Part of a small language model's weights.
Size: width 64, MLP 128 SwiGLU, vocabulary 4096, 0.858M parameters.
Training: a variant of Adam for these matrices, 110M tokens, 4981 steps.
Each number is 500 + 25 x the weight over the matrix's rms, rounded and kept within 0 to 999. Layers, rows and columns count from 0. Numbers have three digits each.

# gate: layer 3 MLP gate, 128x64, rms 0.0676, rows 102-127, columns 0-63
# up: layer 3 MLP up, 128x64, rms 0.064, rows 102-127, columns 0-63
# down: layer 3 MLP down (transposed), 128x64, rms 0.0634, rows 102-127, columns 0-63
gate102:456503497495508504536526509479485507513531514498518513474509509503510479537473466479523518521510563519493541521488556451523529520456483526526505500493496509538493538500441516517476521453471516
up102:498495546519500513488525519460520457487527506486532464520444511457533505486499475477500466496533516456486535490511556522511512477498504470458448501517477534484522506519495488493502487544447530
down102:519479458484499538505519499520505520483462498505516493476539521529453538513473498561515559513502468557501505459451476495517477499476470506532518522490473465476491490488501515487506545481528484
gate103:523490459511491488519467468487500510481488498509468526490514497460472520525517462479563488492495466493493534513536531539514496481434524517508492509496501455472519494503516462509494506466531484
up103:454507453481488496495475540528486486525472463473478524530514481503492484514528515550501520477477487485502532477517520479497475473515515510496477482448515493498490490503547530464509523477525509
down103:542508517477506461500498500496512508490492527509483463517513458505491564513498500514528522511493515517484517525512508518553491527448520529509512519492467488462510518513477489519458523526493474
gate104:523445498464495524455490498481480507475466538508471483456460525474487519496486491490482505520513512504483488487472483511511512496515512477481478545538461521486510473510513501487531576563528497
up104:508541540482529523532518467511486511552513471491515539548552508524533498488493523484517458500464473532498517496500504484480491516481499493500485497487502468498489524509484515490489459467465449
down104:498513543498538540509509471482489508520519507483486559519525540512541469473515548478483491525480502548492469452499509479476506511503502479503501513520505509445453529519530537455492493517492452
gate105:529524536504495511493501521453554501496505520492471498501469509530508494535517489446504518519510515495529484493489463485537478511510536504510512481547495511477520495495531468550489466516529475
up105:491486517533480494496507478486509508488458523520485503501494501508533490475487528488467496474494491509485481525474455515511491511497510522502515503514559485482462524515511477517515518579519514
down105:536502489464546520483502538491480514539480465490515513530463509500476495544486476529528507513486514475497463523517496510492510514500534504506512528569482500485481508534507499521478491478492464
gate106:488532489527497487528514514567520518520541469535476505504478500478487493519465444493488541477504487490511467515524533525494530510481531518536535498449507471497495552466499522525478532523487483
up106:473531529473503545523491460482535530485513510513490503502504500515487483538508455522502513490538503496498498526488489536509489544529543543545458519482493501489517491506489553523492479514525518
down106:533444478535527417473508506492467492522451494484499527478507513456525504497514548509493478531488504498506485474472498482479501446490464454453529512524495489509493491479493491482506509481466474
gate107:473469525515468517463481534501493499541465502495500513487496508480532520509464474492490494543545541506496532466492505501517512488557501474476483493494503509480547489492507476550532490507504521
up107:513479520532461519473473536504502492497476502490510519476475480505499524473493455484503479512583527514484506474502509506517508472519474476489480517488522484509496492477490462545513507510479476
down107:482490516531486500486483507492496507515518487488523507495493455519493522505431471502506480478553481521480512531499497537516508504543477485504514508520516463509526485475485493514511527499506472
gate108:492509519436505507499495466484506518488504467519517528503534490470531536477514481522513548532496483507510495455495513540477544527506483502466497535528496509506470526533521539494520518493486508
up108:510478480515516508471492493499499507508497552459501463523485493545513467525502524491488441486467506510512514525484504473491428480515486480496483487489478496504522460487509483513512463526537481
down108:512495511460512539450487445488533497458504488477530494516533497511545476500540517506507487489460531538516518465499531477510462548528473512467507507508448510548493517533534502501515494513520506
gate109:486471481521485513484522510535508497504484503512491470488489530575518513504485422443466516542487475480552483547488478512504509520532496530513515523549501464482498475516489455477522520488514523
up109:481507508491459551459483522529498502479466546498509484502495455519486477559501494512468517466502456517497498461532475508510509519500519501490512527526489478478529499517543515501540502575503491
down109:525484487535498495470485520501501469528531483473502511474550525522481557509493400495508525526486492478505509554480483492470570498529469504504504509511514451512502475500471465496512511483492491
gate110:506471493452505516524543508458443490483464495538506537464523510485522530494448500499483513530473534487481479523463459429501493489484470489517472520526473500463457446470471541486481497527520493
up110:505465470523499495527523503459543525477507518558505515476499491472466473480493519477514474505532548462503461538495476500484502484488452454500506514518458490466500472488548486484525492511502551
down110:479518495545466487499535504500528506438464551527493519518462482495513492538430495484519512503513509474523494527525509485506462486515481489546518511511424516503504435493521475549507473514484532
gate111:498509483516461509513532493492506519502507486520500506527483528473457528517460461536488503511510496489529485485481507503506515478477476496515495496494505505502484536507512495494466532518518530
up111:474484518512522497494487520527521493508502496471489478491448492514479517534506508526474473549493506510512514474521483506510503507514497493479500508490476508476515482529516509508486528516490481
down111:543505453469485515479486501482498500490478501499484512549542514511476493483466480518498497478503478485479480472475500490511527506473489505504523487506497504533473532499481481480518521504524519
gate112:481485486485539548499478470475499479476489452518457537496495509480512498516494514497486494539493541521501486470482465467514490475484465500478476500509509497498509508543505484505476459525518461
up112:502506497475515515509523509521510548505511562481506478515501519527510514532498489512476465489504463534464445520498505529469507494543547506515456522456452473475500483521499546433537542499504519
down112:453466461487539546511517457481496515458488512505448520485524527488512496541475513485475492519491521530472530514496515511490507481504504533545451540492490493493535508597482505482490519506507464
gate113:440538446505471502508587525439497466493494520503524516517505498466510497480494456490510526485493485441491516509521511547520463501509508528503496503520504536508542462504521506501498475512531520
up113:475548538522530485473498516533534522524529508473486453512478487497503518547472475513534512508512500517468477475487496472526560485469507545514515476476488516514454541489445523527434482494451485
down113:533440545491516500515445470549515503482518493540493557487502509538482515476581564503486479482507525552523498490479492465479487512507509438492478470487510462466463519510514506486552534464477499
gate114:505508488488521500501497486489474556552455487504518494533472509473484500484528524489508497477495501484493499534474505505503504493539522529505517520520509487490471494488463514506488526539455516
up114:511507500496524452476493498545509496525475464504491503547492500496462523535524522504458503501502522516544519502522500496501516525511499488542470518509497503480518509507529521503484502484475430
down114:528517534477496479449528517555526510539504495511469558528489487478494511516465517484501503516497485460512492470505456499515550499491505515519493515522515503504500466483533490499493501505506458
gate115:503491520497467492484500490507482493547485464500467521472493484506532475516498517477452533492495541529509489447492480484488498526496510503475493482489509550513541485472522520544484508509469473
up115:485502532476507513492507494517474495484518512462509502522500465497486470461474521490434479537505486513521439551475512505535489499498518508472535513503515494464521505513502513529526505437513467
down115:487492521488471537505498477525505444470517488486467505508501490507517467504446503509481496516464484505514456526482503450552489507496497532527533497500509502490524496463520517530474457490533489
gate116:470516502520493489548520501473490551489493477491537504515537506496506513475488488524516453505517529521482505539477554535571484503484491511535507525520518479512473519465445508512493515505512533
up116:506540533485509490487509490539540473500503474531460491526510455496488511531486460503514541466494462532578524471518528508467542499498504478500499539482498520504528535476490489513498522530495460
down116:534475486531494510505521462510456479554455489506483544463469480488505469537518511474527492485497498458491490475490459491500499451476498475452499508512490478446508451556509508540471467499485474
gate117:546442496517488531495474523502498537497487530487483503474496534513461476518491548493502512465494517487546507489489498484486520497531494518490465467518507504497503523475434482511512509489543537
up117:436531489527507474493521510558507519530472508540458464506497532484525523514445462556515532487468486474467463505503494506473496508474490531534488523488490499452547516478489462515503520494491472
down117:469523503508498482492494484518489451483514484522519434523540479502534533484530490487485459553468480479441521515523517526492458492544487490532565505494501525479507466502531515505512515530476488
gate118:467495496481485451516505438513511469494515515525476502521501473511523485563481540518531501461478497523547507443526534504536503534455485542525475515492514519497515500458535532508491500528480491
up118:486478501517474505486506518502483489513485557482491506489497506478437498466563520516481501472529493494536536495527482517531493488471517444494507485491493487487538498488509495484500497493562560
down118:491534476479517494474520502483505475532533494534483510484512537511534507494463485536553470493459486487512498478510516467493486512524495523493471488494472487458496512456487490550474481515464458
gate119:484473513510450514555496489496524509519514528524510510471511496464528444511481462474501530478541499471489476487469459491496480477522517518504540491517491529486497484515507518464492517542478513
up119:464550471486510475482515519491515530491495468512475464532464498516508516479476476518474482485497475489479531512524533472515534541477526541532510488451511495469489522468492501485520442523523490
down119:505528458511544490446487481491476491484483496524502491528537507518495535514514554516482510529443492515525484525517528519488506556493492478523493482485525490511522533501497511533522475437531507
gate120:496472542482478486504508501554524443521495509516478527494517540494499515491476513522521505532487517498527517519522461481515516493443562542476490484513493474527495541515469538502481492456527465
up120:505490520489539505528495479537498510526520533527510447504557492518497518547499505530511484498505455532478517460522508483495485467480523542494532502481502483519456512511515482523477557493512508
down120:509555513495520474476492522478469497465538491470493506463446496486553523511463478470488509473485491479508516547479501537510536523507503491537456464487553480518480506491470497496524483526492528
gate121:517476544475517511519530435535465508471455545500492486486478498545484507500473545513488465504503494510496514505466474521489463508514522483461507480542456492475512472514565506476475503489476539
up121:518523479504512524479488525481490510535525472503500518522538507467555536483483460487533497528462506519499471468508525462498518510479467518488478538469511504525511509497463497517524516537497440
down121:541504482496523530490507508487487463519515537496490524525547516514550544439535538504502466520465500511479484475509501449480469491494451511502500541487515508538547467512468513491534503529517465
gate122:532467484500470522471474498483492540492473467496471517503492491486485488475527494471467509498482531455531525484471506483483527479479503495494512452437493495520516520475511506487515482507529459
up122:549476487475520514493492499491477488483487490467489487499520524508485486479463465519501503533526520526485480553446447485502513515492476483504451530555482503486502518524485529477512435472513496
down122:504462495472458553514533503517476490527491504476429559494523491504479506501507489517494495485492519462504484468480520504500470518517499500431524518507495481522529486471526479536548514498517495
gate123:531480517484465531487521510500453538516465453482502495517527498488502499503543456532485516493487539516498490544524467512485488508526507519484477501536486499487524504492498506520545473524496437
up123:472517502480540489525459479510536471468544540523508507514501508555489503511489547475492479519484487515517516450477529489495488477484499473480525496502500501527493487499498514479468523513486557
down123:506537519455536500537493494467512496483523517542510518516485513533521529515527543479478479474483476540487472481498550486483478485506516498457487502460487486526458493552488526514484512515521500
gate124:484517440494463474490496516543476510487489463488480513511499521492508496526477477496479515495468477506505514509497509487518474537482526557518518526519517484484487513479494515476473531480515483
up124:482513496508523485478438481503527500559501507485497507511487484476504520476490487489538470489524499485467467492485512530464485475494463464499510493477526502491463488503531505518519510501482459
down124:483500524490498528491502491487450484484488499488481543481505468496480519520466539506485517503515512475500482455523520487504504515474526542497481503484469475524515545490487523494483501490529490
gate125:493493440499455485533473496552478486478520495515493472531462483476513515531500455503522533512505467485547470480485533526471490520454501526497485474484506517519467495520544517488492468548506510
up125:481553479485517498536483504492497473481500560483504440514545510506523547467467487524518498510508498482525481529485507529541494511519503558497571512505476523520535484508469470501507474513466500
down125:497469541518509489457532494500536504537480481517487566490494516481492463519522509486481491477429501515463498473525458457507502486516506456527477521521507499479515544470502536519515527479483483
gate126:493478525459549518490502500506498503472481439464489476500490490537490494449514506503478512512529477504460487502453487498517479502511479466473488508555491465467489451536515513501513500497473486
up126:500525530499521492480524510503525479488494442478471497494469512513474488461484512504453513496546512502447482499493448493524510461483492486522468500492527491449516511519500541490484496453476500
down126:507526487489501520485509532506507489494483491477503487529466486497510474520449499493490512502566521490478475482497487512526492478464508485536460513430539512441498574506502485517496515490481495
gate127:486500479500485498467525511495478522537498433489447500505480501469500506509520467475473536486513533489551473513512503489470479528465525484471516472476515487493479490482505501483513501494500461
up127:482473438504526500527475486530480492509504532434498507479512505498476483510494512492500485485490493538493496513484457525466513483511483475493480502534497550491466472500528498518496518477514540
down127:461480510480501507468569500504447526523510490486489481474508503520494495481467487501483543481518507464499483504516517507483477476529512531475474516508501443540511501533491518513514506495510519